Part of a small language model's weights: learned positions.
Each number is 128 + 24 x the weight over its row's rms, rounded and kept within 0 to 255. Layers, rows and columns count from 0. Numbers have three digits each. The size before them is the row's rms in percent of the matrix's.

# layer 5 MLP up, 1152x576, rms 0.104, rows 652-788, columns 416-447
102:135116137143115115105151137096071166150134143142161071149166141090082140118172116137105131090083
101:120080106145125136103128105054148132145129137145134095085120142130134085160114128135106083097126
094:136150163141143117117161133142132171144132097139143122133111116130098123140122088097127140115114
103:114115149135133139138098161096098153100161134170120107131146126109132111037109135121102106146125
092:130152132139124128152109148103126171102149123112086143154102142122089102109079148097110127171126
091:131133128128156116104115144140131118163137127143112145129140138127113129104133103110100123129122
090:113125125111112099138140146113123127140110141153119123136150149118097137131102151106131146127122
094:139099118166095109120104149117117127157141158129081188109107129139131156145131137121114123125108
090:118151130106199115177110133153134141112132147141122127098139162135114154118112141109123196127162
099:145125131113132176137135090136103088103090081142099127148068109138114137155143152121090159149153
107:132110126096103119137170131148139157135079133127154165098127106094106103084109072116152097136160
097:095152112158116123101151172113125153078156139164131150117173163119143113174144148155099122124152
095:158115105141138133123092104125114087161130120080126160106146132161090163183075083092177136171126
099:099128144082126124136117098122174132113115169113202082112118130119133131132148111110159139160147
098:101131151143133120161149132122128079122106112142137107143139099149133119116074138134125112170156
101:124121078152159137132113140120128189145123129102131151119141125105148154139124126153159144143122
101:087082140111136154123130142081131104149107138072133120165091116109138125149137141108118138070138
124:121129157115107165145107106134088114127089125124119150144117150076143129118095133111161125107134
105:105159178080127130120113169164143172158155146134121127114075150147136148090156111114141167085135
101:110113129115101128112149093160125116079139115133111115179137139156135105121170132112156143131102
103:141141108125116109150083115091117129110127148117147121136116167147117122094130112115142112099132
106:106114112128116150148123093110095117090173139113137149133137149109121105124149150124130152094124
093:169128134125109146132191088142148090134128120107134122134139138126141159125123127105170115085123
099:115120128144106149114149163142140161105136110134138127164149116100118140098102120100155137140134
106:086138136183107163110170074108080126121132124166133102135089109130134155149154126158130147102127
094:132144141118119112123167090120088129141149090092161139094164149130159144138074127124125128095142
092:145133124120139126140089150152132122144125141165124143137099124189151158144119129123137113164126
096:102154109116113105081074115123157121121136120155104131115140132124182152084152137096155103101115
101:116151134081143120124203124128122140109126169165164131095167143164145124066106106155159113095170
102:108145142098116108135117118173114111107107109117098110162117151177079124122160149125107168121106
099:148106112170127141117135146133105150125156118127106102104122143116135125144119109104151130134091
095:137133120155162127120153167116069156164109112124148128125158118065126089109135120189132093115132
097:094130087097129131149110130140110101091141113145153119091142132129154118111120126110114145184144
093:149147112121126160146148119155083100172124164158133116127107115164119166073098132142103058155146
093:146135165124148134133158114118137109154123138128147116115166130091195129134121125122131095143110
099:117124114143118111098160123128167125121149129157105139139132124117127051140092127123123120143117
107:141128149140158134178135121144116109158131155130162164137130171167147120148109129102099127145133
105:178123124153142148108084157138099117159142132099152153163122116120117114151159161143115120138126
089:144125119126151112126169138151120143163136139136110139087124124053117135128149084130113114150121
105:130113171142131115105123148119128119108122143186089144090093128149166106115135134138100086148150
105:138169135147127121104095115153168132114142132147113086111144113124127163091151118099141143118120
093:081127120122142111142131129083136127106164159126110169108132073167119178154136105132109149132099
097:140122158137138160134130142077114102120099136128112105145132133143122081094112110149131154114135
091:123126127131134172135139115131105088141085110115103108129146165174119149156108149155111129105159
099:140161125116153152097096119113096098117112148165103144122142157108117131119082140118120119132112
099:122125103077166142110113138110097163130146123129088097132097130127102131110139176142103113158151
105:164130117128179122091147132153155077093153109164143126149155112119116166112085112115115153138160
070:142111108142147117100129141130077135140135087128131133123130141084149111128192093120138150124149
091:110107097095126148128137123141098147124168125094104119123110138138122120140105142167131131158134
097:159130158172092070099164111128161162125193112123111105124130140134087130101127087136085140144104
098:134127131099134097144112132145159074097120172102170123145107099127156114105129098169111116127088
097:084117147161146100073150147114097131128107115115111123116077114112149137135152114101104103091120
100:145117164146152167104102153129175140101160077109097122178081135121107105114130113119140144121132
107:129122089118145113103154164164110140116127133101103173147124157151159111160146153173130134135112
084:151146125128156100113123092142075123140124142161160092120109136112157109117113159067133160111121
095:139114076124117130141114149171079134124153094148151097128124113161100163143115093125112111178113
110:075117117130126096145140093167135093163048084135107171142082142107131129091118118125178138177139
103:131139117138133128126144130100134092130108110108134108099160065105112145101123122096134066140122
100:141129153130122182124138128162118130109164147135148073150133110149104119154111103105122161122132
100:120169135047120119134155105126138126155166098107122115123076128158118143140113148137097101131079
093:134122126103114113161163138133151130142116113128174164132143109119115119106141154123162155151118
099:117127113112152129130132153116136083154154059136118136160079125135134091132142126128159161140119
101:170179146161126121119110128114133143150123101111144138115127143155124171103111105151139148128166
105:159118146109140118103144113146109128155112111139132101152116124124116134079118174176115084151147
100:094165155112163114092174130123105136093090108147076125116128109098157139155126112136110173133113
095:174118110109114119122169143151100164105164147111106127122131115146118124138155126118135162133128
099:138111147163106168142069122141118095145142131130150131104125091165113145082151127138142101091115
095:117152093130112136148149128126132158147135127100093173164123112139203110098121142107119105139119
098:124099162134090109108118161092127130147132155072136136083122132134098122146134122092135133106111
096:090133122123138138110132181136157132147115126113149125088129125136171164115150123104127093125130
102:120120118104138097146167131136095170119132125102167084083142131094157111184138119095139112129107
115:168102160146131160159088125157124104161150082143165128104124130148129129133105123121107098167098
099:076113149076121131121137121114118138146089073122145143143084157146101163115148100115155119124135
090:089064144102111119084146139121121120129135127126113183105138095131136104109121097115160149099171
110:096098137085179128120121135155164171151063137100102119118107116177131144126121159139127089147160
111:119176145105089153125096136134079136143104126150118110154104113141117107114184129134132138144105
095:141103149133097111120131112115111119134136145119120110149135099155118136136078122100119133124121
101:132142132142100139131094119142120139167127183092116115095126092112106154100162124154120109150110
103:121164163158133139174166142157110194136127118141102148130149141113073135142152108110178164140112
097:164094169129187088160148172130130130149133138175141096071123131124095113121150138094124147096148
100:109128119162142149151108119141109123165108152154122101119122122148157124094118105140132137114117
098:149130137135139110146091122123148118133170137117128074141095104142076132096108131152154132122119
096:097121113106107120096145116144109172114135124130144113093196144121157144130129147078104108190122
110:105182143134112149103087123087096102134119120118087078176115114121083121129133192151114118164142
094:165132118138133158151132166144115154156136177100143111163074132143084121117118153142125152092103
092:122111132143145118150124113167123149089138162142150129149111096101132142124142105119165173121121
101:143158127161116107095102094143095122128154118104148150103114143112110145180120159117140169150116
095:154113089164103122103119088124110127114132102155131122151122097169118105143120067134143132098120
095:125135132152172130128152087162155097119141149133152137170107112142111102090121152143104146091118
094:136167094160176067114151142163129160132179157130086150162118091153125132155141124125138133129105
092:140107165135103138125099062108141157102129141160165117160140125108072122124122119158161112171139
114:148145126082091176100123137181120123125156143142097101108111120131126158088104099107130119107148
089:141143121169126119090121158123125155104120101167140125144150106106136101081126122124126123085092
106:105133096127098117116163151182148133119133120122131121118151101139143130107091119141105131116119
095:145145142149162117165075128127106126190143133107144147119110130071099089113124135147116169109102
100:099142095084107120115133123109131117140139127095161140134123080135158157125165140175120135131093
098:151110088111102114119128151138149115127126140132108113140103109121141083113122135107175157140121
109:096108121148109120109086139135088118141094115121158135092140159088094136148174092148146112131143
096:099123127127114149126107126126117134132185127167143138147165123148076127106078118083111135162096
117:159154165109108194145118129123100104147102117091114077149115119151152193105125157109117097137154
086:110138140133122144100135113136117161116144156164111123155103125137111124122125118182152075112118
095:108124156138105122129147128121090127122157141119111150116111135139096107137120133173144103145141
106:139121121125163130176113134133116113144087112139147099135168099086154151104104164132160150162126
102:128139101141118133086158105119146139098149129111097128129155100126112157133141153098088108099131
102:098112131117118130142127120098127131157148106133118152109107112122108126141092155145165086131138
098:132122150106122134143117128136122122106137140134131131137146140145134142127158137128103174115177
094:105114136170102098124126102070100126133148109131132155072133116112156115124175092130156120117108
111:100122140103130143160144128131110128122126102127080124112117090138084092104128097095143144098132
107:124125109129127119138116151101177205100165118158134145136117122102142145122177128162131119081117
105:138142135053166124130089147112157104126192154167082172107168116148105089129161119153169145147142
098:157122121116144103137152128110111183132175112130120107144127132107126134132125094150164148095153
099:149105114088096149126147132114118123110171107140135147130097161140182103122104179136075171124126
094:103131174121135128131131134104119107139155106111117126163137113137125127136141111117095135104130
099:123135117105097156147144159159175159083136104126103092137145159139131114174146083145161110144161
094:126179152158128099143124134140112159123153121162110112145116142136098117133122142088091156142128
092:146124168083147135102143097094160120119105110107129079150156140134119147118112104118130116113168
099:126104098154135123134109139140127112158096104117142125101069114137160166077116132119118131132136
094:153120115142144137133131149158146116135177138152122140120101134123119133155138137087141136190166
094:146168092128137128139137130158092138138143133135149087136125132111116118123117122150133100088087
094:149149113107135166159150094096085112098156088091149098111152105126112116125067108122152131140125
096:138115075187159095116146143114094136119177150127083121123082127120124132102140180141147135163070
088:131175093119160151126160096137105143129087098099142145125136143110122100145128157103197150137136
097:140144140135125144139142173099058099150112123080137134117134116116093124115181133145143086141118
106:111092133152138129078120098147130115110147138161180100094112110121111108133137148166125121094142
094:190140094146129123095125143155148152146171084182105101137116092128129110157162118119102113111130
112:116063097137129076120116082140145143089139099118111145142140125156130126116144159125113116112145
122:109126153166091066120105116087172106177163116109112132124114132090143158126109061139124149099129
104:149150100135148131179111138124102115132110132095067094154124150143131084117118090136138065168130
095:100131097155110115172154161130157120124120116137108129164114136146125116151143136118106101156090
123:120167116112134142105105058103110119158122174117087145161138097143159130107125125103145097154135
107:129117101150142084158123139137169145130186109131104130142108101124111151106154130142047124154138
099:153087130140094117141146128133089192108122156137111104131091163103109108099119173140154159082106
104:115111164127105107163131155090141112159089092088124103127089108142180112132141159120092105088124
103:096141120123125135102115131138124142116113135115101085127105088129156156134126114178103067075114
099:110113140117166144161171125091118144143064067159141103135142124116142114123136127163106135093093
113:142114127114152155123087197142130128092145097094130138164085192144137123158144121160146076123128
114:158126133110122154138121110108157176073190171152124100136126134156118084110061192100151153139139
# layer 5 MLP down (transposed), 1152x576, rms 0.0986, rows 652-788, columns 416-447
101:071154128145148106118117075108155112136139110110121183130127154138159132160150152105165103118154
097:109135168115137105156134134137154104130163120134119105180140110119116113135133139118125111132158
096:156117151147127127125127107129071129117131091169158146117146137091117117162130084133089146134159
102:128117127115136084135135132118122089133091137106089163100121100162116113132135116118107097115109
100:140119105118135152130127140114161156129142090123108125135139178105113131172151141134158108103122
100:091133116119113132119118055099119113128135127101138072154126140155115144169136164119133114148128
084:101120149133144140113112080152129116121177127118125123108151123133128126134114152155127116143169
096:117133117105117109116164112147103147169120134112145124203113106129097115104135141152135166123145
082:114104124120153112109143115103140129173156171125150127146065108097122123156115111139132167143128
105:124101136130145103095120135067130104120124161088149173108124121146141155135170100119140097128133
100:144153108169104147123150104108102156087137112129112111139157134132149170108086168126180146113120
091:150136104174131103112139136144119096129134104134082096139085119099153165187137096095116139120062
100:121143141115120141113160161119120163114134138143137107146146142108121131146111090157131165131123
097:105153166127107111099141123145081120115123143179089126156152120111130126140091126134127098136094
102:073110103112135157149152104105124172138148124103136168129078176143120137146120179142115149103128
101:136147174162192133112111135103094116124161143127123175121095103138099146128149156108162129122224
099:152132152103132169109080146135092149139127134167117118124138104152140094127131075138116132124085
107:125112156131164116143152086173133152121129135153105150127111122135102108131147136139168163079151
102:111136145109156113105136134120146131095118116111146126115107152097132098153144099168124132113087
110:122133182116171103117140123132151133109096145127102152107143133119162111128144109150117106123114
096:132094148147108158158143166144111107103152122134136153120132107115131156104108157147118167124137
110:127178097156151127170149134183102144092085140139142150146164167145148132158165128181136086114078
097:107124142144065120140123132137111132133128153108083129152096130181112120136133125119080113099120
097:142087160140141132133119120170112138118117100126164106091115153147114161139151133088103165145079
090:127115174105154125110126175143115152119104113138144093163103113165111160157148121110143139155131
094:147128140134131141177134135090089109127077143134158098141128108105138107129091112156140085098128
099:161091131120134110092129137093132114119096168104185101155118129178121116093142199093128145117143
091:087126154109132139160131151093084128119156094127132100158154130119133114146149144107116131074116
101:126130124147144121125144125151155136145166116121159134115114132144152156143123107140096163105127
101:120166067142077181122173146055133135138065164139122126120120146138138169110136107151101145105112
101:102107132145085090134117134123118093137137131091114137131051130099109096147113102117141128143178
093:077138139114119126105113124097152128122125097070150095165118095137117139132139146131101123122119
104:156120145131140155085128152164124126104156159096144118143116156135120131099135122157160136168150
092:138156097115118106147138130145157102109124179097202142133118136120144111152118070121124153116074
097:156159095163152087125066121086149109150112108106154139149131153125109139111102123120159113122096
106:112146124129100132136153133169113148125181156138112123081161106133100137167110137128123123133145
096:089129134116103144103111127105104084134151146142140134136164141119095116117123138122123157169134
102:130168122197132112124206087125138130147130091102131122126152075087145127108126117126090116099117
087:129128140108147136109118148109143116109103101108107127098158161124128122103110104120127140113097
099:162074102140121164150102129151144141119112111138125122130116126123115150125148123157083180125138
107:163124156153148134100117136130106119141131185174146089138158173095145129142097121096106087154061
103:125147104063122128140146124092163121151135134112144141112153131131130140107121131169160148116141
098:137113140102124124166119151116108137128130125147145115146139102159143130144152075153157111118124
102:116116155107163093091137066129141131124116136104142149152128117107114134137107152110142142128099
101:127152086146148135128115160118138148116117118119156168121128140143131119114132138135125125110149
101:182115134140127106114105107160138123119139122149170090131127136123120143141115106116132135084157
102:158126123109104118089122103097140143128131101109125139134133103145065131167136121139128118100160
072:130163142084161119160132152151129092132114135142115128084143116131119153130140144147116236116133
095:151154139088159104184128098118112166114148172144166161163145168156119124110135161111154157137123
101:122113147065114110126097153121158125137108140192143151126092099137137129130089136167117106141158
091:117121134112134110142136143092105117091138142078141106130138097137100152113132139143119159142124
101:123172113138096109137148112183120128140120119121096120112149123161113105136121091158148123119147
099:132142159131124129143146054159106131144173137149124141092134103198115159092130141137175149109195
096:095104122118117124148160137125137123161120122108061127126116138112141137099125130137106101121133
086:106085127143154132162137119119194134114109103114132123135150133150126162147160093173131139115115
071:157114147145117116136131070121123126150131135119121139131121129119170085091115147130164111081170
101:120106085092146130145141137122120107144172152118127098130139108111139128077105104122122120126101
105:132119135115128161143102146092130148139111164120152118129117124168094114146117122123128108139137
097:125132158147121115191108114155092105110098128139156132090099125145099139141150173136106125092119
100:135085084138151107116143119110132158118084087157149118149043167126182143118133172069191128129136
083:117117118154092125121116137125103137117125113098124120116142119159147125134111141132118104109140
099:181091097165108127118104141119107114126144162128126108094120113121123135147122119123121133093176
101:115162105118136163155171152150134143079135134134117154114118122141106150109113103119114120104180
102:125122121120102162127106102084140119139136105064105123127106103152197209148131098138117132137127
107:094152162174088165135088114124058102076157191160132066166131099111148081147118074168138128146137
083:146117104085148142113124140120147159155165101139127137182099142170116133107130123126117165128156
102:145127070136131130130107122135144131120081144118156124096132105122109160129082143130122119128093
102:112092142100076119126142118097154146194165096126132151158127133142098116130133120056095163176184
105:129091156148146099133090110104145141091136077145108106179151089116119164167113116143113143120104
102:091126115146092116141111128193085121146137149125135140103111113108091176136147151158102121123127
108:140145136160097077156098116124121099152133156101110129141152143151156138112140122116171137166129
108:118127129118158178119154185132151147126101122111146134098099138090100121136139102104142105147077
104:169096086103140157172095137137122126137101122182182131127134130076122133110165144125104168136132
093:155139079128116144152112128180144104148097102099132136119151116112118129121120146161147119122136
103:180128121119139120132145130159137107131163111081158101157125121095095178121177107139118131137152
110:111102117103102115136142112141071130150151129122135126105129131086107157160125118134170166149180
099:131113107116152092131125114119147120171065105103129121153115110164105142163168111176140127120100
104:140096119133148063133111169131139087155133085182168125139150112119122125119110109127108132135141
104:112173154150094137147115138106136141124088133125126135116141145129106161089162163098145137175133
097:133170123118131141105096152089121145126159145177177115123142151153133132098139104138114153133121
105:116095150118182150093136180156112144120110093126123098139194158074085086121130145169082134116122
104:076132165151094111162130129135104140117124122117111105139137124104108107143133129083148151114136
100:143148152112127176105130149118105109122101120137127115162152119146117126142106126153155161124140
102:152136117138100137155129140185119120116113177122175133164143136117132120108155105119114156120169
100:107131103151136132106129134135141125119125124118151075155151132098128089123150142127105148155177
099:194166108075146153080128144132170109091175137137143142110146150125113126167113088118118090147177
106:092136134107096159090106136136131119125136127160176155124113130108126142116136088151120138125105
098:121112153115108122127145156152148170149150119147136149146129149128180097104109124152154185124116
095:140129168139078116105131159147117143131098075127126138070145141097161111136109131126111138110147
098:093106109141103116121133101114076107135121079109136136088088154192186136150111165103124138118081
096:122166129120152126119135140136136124105096134122141136108085132122142132142105114143100147096147
111:116102133114079136181143178121173146104172156127140137159088109114171109146134138106146152109157
094:154134163182141153172139099121098136161138110104128159097146085144106167151105117130098121123119
101:137132146099117146105122144129175145135170144138166134176157163099131099138110102126118143139073
106:110117124100156102073176124150103091142155132156147141148153126141108121119114106138138122142144
103:115090116119128121151111133135136089132114159119063142109104118137151114165077110153131128123130
098:158123146168153122149101091110144128109145142133143134134153124115124131100095107154123125154045
110:089145108132130069171118127140148093106074122168090132127118118151089133112145132138147112092135
104:174161123113152127092185146133092124114144147120148178143113151131173130113142070161146123099171
096:079136122144132096120112113123140102131122111121116160115117128128145110156117160129170089123153
049:120076096129096139137142168170102099122139107120144142109133131113151153128112101123133155120063
093:118090107102132116151123122153109134114100147112117145131077119137125140125100118149122129106095
108:095107099130108170135171129116129156136164144177116131180156100147163065101142122151110098103146
104:132095129108111176164114150121139143147091149142131132128142166154097120166156142125163120108140
106:103165137144119156117171193150102112128140137138161140112146113155130120140165117127120124128091
091:128127156107131121116101146141124123151115145165144144160134135148124157142101125089097136110132
086:144155111110137107132149158158119119138111126110138129160117147113118124085119086125139102141150
098:141110111117130124147148115152149141165114145122131132129118131137122119156100119118142102132107
094:125132136110131148154138141126098125113116106104146111111134130161132082121162150138169129136164
104:133109141185138122127120082162132139116116126118111170151124133156104131135130153159130148109184
095:105145157132105163106097111164142137129106177134159109115142096157188127180120115161114112168114
106:102143081124135074106143117107144115100120150133150098058139109149153102165141096161092093128131
093:127108112126144192103106126161123123126129189092164128127139139102138148164141155134139114108097
104:111090157162113118110124121116139161149101108124089143109160119116106111118099117131149154075124
104:102152095119138156119136132114168106132167129099145138126119132108105173146143143123122164080116
098:128150129114130124169093163158151141157125104138175101121113112172108118143140158174123122140125
107:138135152140156149131126134142111121157119151138075159167128153105160177155178109138120075138100
094:120131150119161146134154135144148150150084147162102125130134105145126144116124125135129121137126
101:124118119127091155099115125138104167138141136176101142118156120153109161132131144155115135146138
102:097135135152102101137121176130120158157085115145111171116180124108147130085119143136134146134150
099:074128149089098164120084124136142142059156117167162154142138097145124109134134147135112115145151
099:180120102129137114146132134157131103130141139164140094115163145145139138160128090117096147140110
082:088161113128138089138114079144158102049136117154142120133140091101125135146123157143132140138171
104:152153079111171114126163116141103175142144118122106076083103165166147093119127140095175167081169
092:111131131112188131109147096089153111150096083106136128137197136121091143113081151121169139132180
092:105153114142101151085120138121104148146097066118137135122113116105131158129160193124102128126152
103:132124154116143128111129159141138106137102138103165103163144140134126136112152166115133127099147
108:163162144134103137102100144096108128141154188119052133133126153156154091162145119122138096114144
098:186110136135171110115142116114105137177106132134083123135162113144090157131072135123093163095095
111:107076132130108103164127167117107101091141147141096127141141095114134107104122143145120130165108
107:130148126104111127152124114128156137145129160146116121145115136097145163148136101160104085082101
101:150166091063128100112129129141145135131125108117106092144124165135160120144129082122106091142032
093:123107130136136124103123157120190141116148102164137130152136138128126125081179134086141151095149
100:141130120124085121140167110154153106096146127113137137122112148172110150163141137067109149060111
105:128133161144175120117085101143114135136120131115112111116137092105153124138145175130134120091062
112:210134161137146120089162107143140154118134145134094129114158104139120150110118147181098133121102
108:149151142139112121159125175099134112078098106123089145165140113159127129125116123148124135090145
# layer 5 MLP gate, 1152x576, rms 0.0967, rows 653-789, columns 416-447
107:112062111130109107151146120115087125114128107086128148118144157081146121166095083165115130125151
095:135143130107138087124156152139152132120164133158130146127127151103187146134109135132126171149119
101:124139109174107172140134126116146097127108127109101099133128124083150117087126162130145094102164
102:121136095079129140111132135138101158161129096131113132155112127143107105115142091156118113126115
095:130149134113156099168160133148111124114116086121163112069130113111101123165121110146139148142130
088:098085105097140183113099104133072127129144132118110064079152118154093061094156170104098118105144
096:121139111128136096128152102135159094135124127105111135155140167164079153139125093124122105121112
092:152110112130167129130122133156145165148209116151049151124156114081110109197132126125149158116132
098:076118142136110142152086154110135112136138125124122152138156161125110099098089156141186153137131
110:161164133109128154109062102119113115116093149145138127110166141150091122107131121130096132115163
094:159140091136110117125130105145172092127126146139140138124123092147161132126099102132185134131130
102:166122111136138099145114113123065127118118113114110122127125157112116130084147130140062129118108
102:122129106094080109136136103116132087125109123139168104122107101122078147084152137133111089149140
102:121126089107123133142108133105122126118084106224120123147167139145099116158144178102131124086138
098:129157136137097092109165100129157137121159135153093131142140120159136121134122137162109136119155
099:135110103120126150155129112140112150092127093116126107109166115101154111166154172158112122154129
115:104110100120144153085112156165106159156138133149109129121138116088113155132126157112106119139132
104:152141106133125113116158117092139113126132106109106179158158122113112118089136151157155130129139
103:167137110130125119158131106140178131133142130146148124113135125176136148151152140113136155154125
091:138160132115127116115133139135144069137128113103134129127124094125154157148140150158144137096108
100:149095120141098162127098106091157089143153104106110178113117102123120111125110183138119141119151
092:163145125168120111151175151084106134128091119132131153129143129148151098164162147128080115102145
100:140102140180093140151103063104160152194115119128137137135148141138157154130164147127109147128132
095:105124131129174129159109109128122132135142162101155114109119077095099151076147110113112141127139
090:125110169126125117127151103151087103149089172075146159125128136120141102146140132111165110135093
093:142102169120115144118139147101139144122166114091196121117094124130119136114081123117119131147145
094:089119134108130113122113109134128171117114090122124092112096140105135155098123146099124139151109
096:146112096091124154129131153144159136102133125160142123058167153144107146097131138105092150145165
099:136114160137110107151115131109122102117150100111119131115091133091107163141126158109103105142158
093:141153158105086192139132077182108144142187134122148145181052114176142125097142164144128173118175
098:120142109141135123151144113139121087134169171129129142086099128126102148142138149078147108120101
098:066092075088121162131154117106097122120144080150135122130113123103139115143133139151122161131143
096:105131110119102134144114131135132126132096197125131159118155130108090127075118110147128103117149
091:155094164125089131115186104130096107135192150174111122097119125139125125135117150161114121165128
106:137124110143103095143098144165125117111122103171151106154151113146120159097160149116133134146129
105:095114113129091064127179105115083145126184157158105150084136129099102112136148135121129146147152
099:134156074090111150132095105108101133130125130135114093127124083133110119125082124120149122116129
091:138126112129115131096110124153158121192160136145125106125128136163139212124109149108089114148144
102:122118145106098150106202144109147139166102114073147118147110176084120090097141120132178135122151
107:132132128138094141126159151141132151171133098128120161136134134136103117155130132135138134141162
098:129135128107109117150104140124117131176086152156139097191167126115144116125134122145126140113104
095:089107185094165111125147140144154137137117164127121116169110141099159111113091179124174114131121
090:083126142125096127078138099065165132151109134098118120104122131161124096107136155171083148165111
096:147129080146104126125108086124130113120120113130123162117128131097110125133118148081106139157128
095:158119160144105095076111098125090134143139134138155162135086105093150175095138129146110099149155
112:167138134149153104128135090120115138166137098054110128126161158135096092146143128137124123140116
086:090142146131153131162117142165165092152153121098152090106132174179107126122133126128175143150120
098:157123160147167134144125091133131168124167131097119132164163136171133126142123121173145117112113
097:109145098080105120157188093110124136129166130133162106116077136180114085132112137134163114102122
109:091134114153142138133127113106122163121152128096160137140111158090128127139149102109119144116106
092:122131141112098123121112093155131100139157077149146116135156090131127165095159158164107157155118
095:139128121069122084111110140120115087123095090134095127141131139107094142125141085161106125139114
108:159135128146101111143135085096118128147158084132158102136112096131112166129105116120134132112126
086:087129145145145143127130145103134143146176116076118138124112132123143137122125120154129176118178
084:182132154133151150155119104127073144126114128093128102103079166108109103130125124134150071131135
111:151139154138147131125109123130141134140106141137117133103139165110141115070096104134141122156093
104:145134106129109141146129126140161140111120088161117124136167086150129118136096083122168139132151
099:138168106123119141077105169087070104129121138171135172144144148117143085128156139143147094089168
103:092156171132101144121097133126160056125103101160101153109128123124089131116132134125129147132195
086:093096106153115100128111158178120146120176144134098128122142136075159099114120147116136128101148
096:139130122130127135124110133145106115140114135123168106148132155122146125133139110122122140096151
096:107166107183102133164148112128060120114094102121155113138142142138096074077107121107128101116143
097:157133173137127122100129127145149146118141110115153107126118123137137094110121142112114138110143
100:108116092133101134105152130086123108184165100105168130112096136172139119120136123136096131108125
099:135122104095163092126107155125109131104151114134139129150126131110107112136143105152143131114095
099:112135150099141111106123098147170106135116106118100119151122148111146108173132116128098097127141
097:071165100101155143136115134153169122166085153102119123142129082126148099123122139136120101157142
106:114153160113135205136162114090121128135136108124124082151130137154133152129131164121109125051144
098:103141119137100148101074106132126135119100114144140136109125153164048122135133134116144110170123
103:154124142112123136119136123112112111120114120124165180069135146128131108152172139106121120088121
111:119172146206139131127130114077051155136133139104156096140173128172155156104180119113080141104101
101:140165123134104103121144130098110104112119134135150163134147113120139115084164127157107101105185
085:159128133138078113121165124114140156110123122114098162139113128115112102155131116160114122144148
105:079107154137115156155115116136060075128097098138130120127139117112104133146165080165108151132150
109:116129121147136109132138134095150130109114114117145103140118162122111128142118130105139186168165
104:106099129128128112109159132148163089139120135158136136138176130166147126159151089136121077184121
093:133137108109115123143126118126185122095093124144152155153113140130130094144113167170125120130129
108:099167114133086124157141134117132158111130118154148141139153094119152090139143119083126153124140
099:130136126158131102116120139114154104128162106112172096197136126137092138157118092160104122136118
113:145151125141105125113133135158108074158136105168112127132115133142171129107121113134079098153126
105:137138145149096103109139151160110140085119124098145137106146143150148148124102106101140131118115
100:139152076160138114163187145164157056104140090145129151148129078102175135102147135160162107130102
109:124073145109145098123126150124122127133129119140146084132089106087129132100149090142124117186146
098:117108157165121109123091150118161149112097118117127173117134100120204118064117134140124138182173
090:137156127119081138117138109129136116132158102151112097119148123157085113141148126103150077151181
099:118150137115122122207101122121116119138164140106153174179161130125116148154105079119110119117146
096:161166123125109121155121091128088094162171112113136124150132109148146142134136142124110125121151
098:101158116150121136128148131113114151122152119158114113094106133117108105115120128095121098148157
098:127170127100090109126129106135141156131117091144102117129152137107151119098134108100116143095149
092:146092128123137120125134101117149107127158112181126086167145109108138123140146114101120163115144
108:135099123128190118143109125117123174108101104136103166115137116170142128092127124150163141076155
096:103106174157137116137128103130121123124133117139138127115135115137100162106130115103130115137113
105:067131102153153109137157139096117102126118141135154166114105164138125186112098124116145100156148
097:135148100121106132111113122146122107161143145101168136144119101166128144075153104119157156109157
102:166137107099094150158113134128122143105147079146156127114133092143119134138130153172133141166155
092:158093116144134104159161155105146159149092119099139134149133131161112122084141124094082135150178
106:098143140128137163157122143070079150154153164134144150185130186109112158115095126178145128146139
094:123081170145109107130123114120101114139098136099143143186092095182135151156165122123150130155180
107:134103118132127071137163132136114147165132109147124127124120131121122115154135098129056166160097
079:144133122155147091107130101115143116124119145131124182111134101105123171169101158128108147139141
094:076085119124147140099076100095123100131103139115105152107152106116147121163155144154146124121171
112:138155128115134156144100154122178153129129135161107108161077102092124182150117104131097116097135
095:116103168118154119135134114099136139124163143117124139125143126159135138093131123145130167185137
102:167117152107156112130105150149162148156119128156126109126118131132108101122128150101100131141144
099:113135173098117119127111147144140125122134115141094128141147162151127096158128111135104153118143
093:134169182101155097101127122170130147116106151120085144173115127100154141099124103114101131123137
106:117133127112186138159161152123127167095099137098138108124169097071116111140141131137136157141124
104:071092113114119148159113099125118128107112126183146161138118135106168111128134101135129142123148
104:117138136103139103164155117126133180116126096135109153103123158144108168138123107157112188117166
094:069128085114120136100130125119118087156120127095115104128122135121125127094123138110082158136154
094:115112174177121119126083116137119135150091121110124157106148166111110141142182159148138147170132
092:129150136104151099125124128101122139143166120065138139167115127116123092150148126141106109143159
102:111153108134089143095137122168117145127130099135109128122128107111165106127139164113104123114128
101:105152125130146154135178162117121105131090120085136129143116103158115144101116099130146098111167
095:114126106125120151098155130141137124152103087143160121113156104157124117107142124156116139105108
100:097097125114124091144135173116157169137137145110126114078136149154160151099170129159149068156125
092:141170151129158124124094142091097121118102146111159149127131159146139148150161103097142149115157
089:093131120075167115142150135117148128129138113171107116168108133106152161144122153165122128141153
096:108116123129145136150164084138148110150109140138116162144160124125071110083155096119140130158117
097:158139127163125143167108107120115150133146111113139131164127111124117128185094103133142099104137
092:088101172131089077110113120134166068180132125152123121125137117145139138153145089140078142116148
097:103162130124115135095164147128102145110159153138150168113117121159105162135135137154106106124117
101:117086122114110097119132092108104158108102156076148118121139136103131094152131119140122117121162
090:089157125117134099140114157129140150147146133087122117140150123127134161165143136102097156138094
101:129172111125117102130173130122167147133128118098123107117137148128162182114145094110116144110082
117:135159098139146108147106097124092135158124094099121136127166106113124087121124092160149147123136
108:162127102117117140139113120125183154127107104164128113141149101135114117133105111134130128127164
088:146166140138120106118096095126131126154113121151094139166162130160153139112083137110100121158108
120:146163141091130087153140125099117106135143123058137125129168146101121168099123154095135174131132
111:113140119149122082095145089090123123127111108126119148150146123157093192114176115137138166138129
098:115170106144085089100171127148138141124104101116147141104115096120110152139126057115109118122121
104:122127132154102132158148117126131102079078097086110109125104140121147146112109115142172126116097
097:105085143131155118105112178130087120125160117128117091100134149165153128149165142081089165097118
101:160118086113140119176076139123081103108166117118102115106125110117094078138132114098108111165133
105:124156154161130131109180134122149123098117137109098172113161175109112127182154142113112108139134
103:153122124119120113138091130128108145152147103134139183152148132117152094109110137109126113163139
096:156091103093138103108112136152097102114086132099147106143168138087114083135187124128113100147142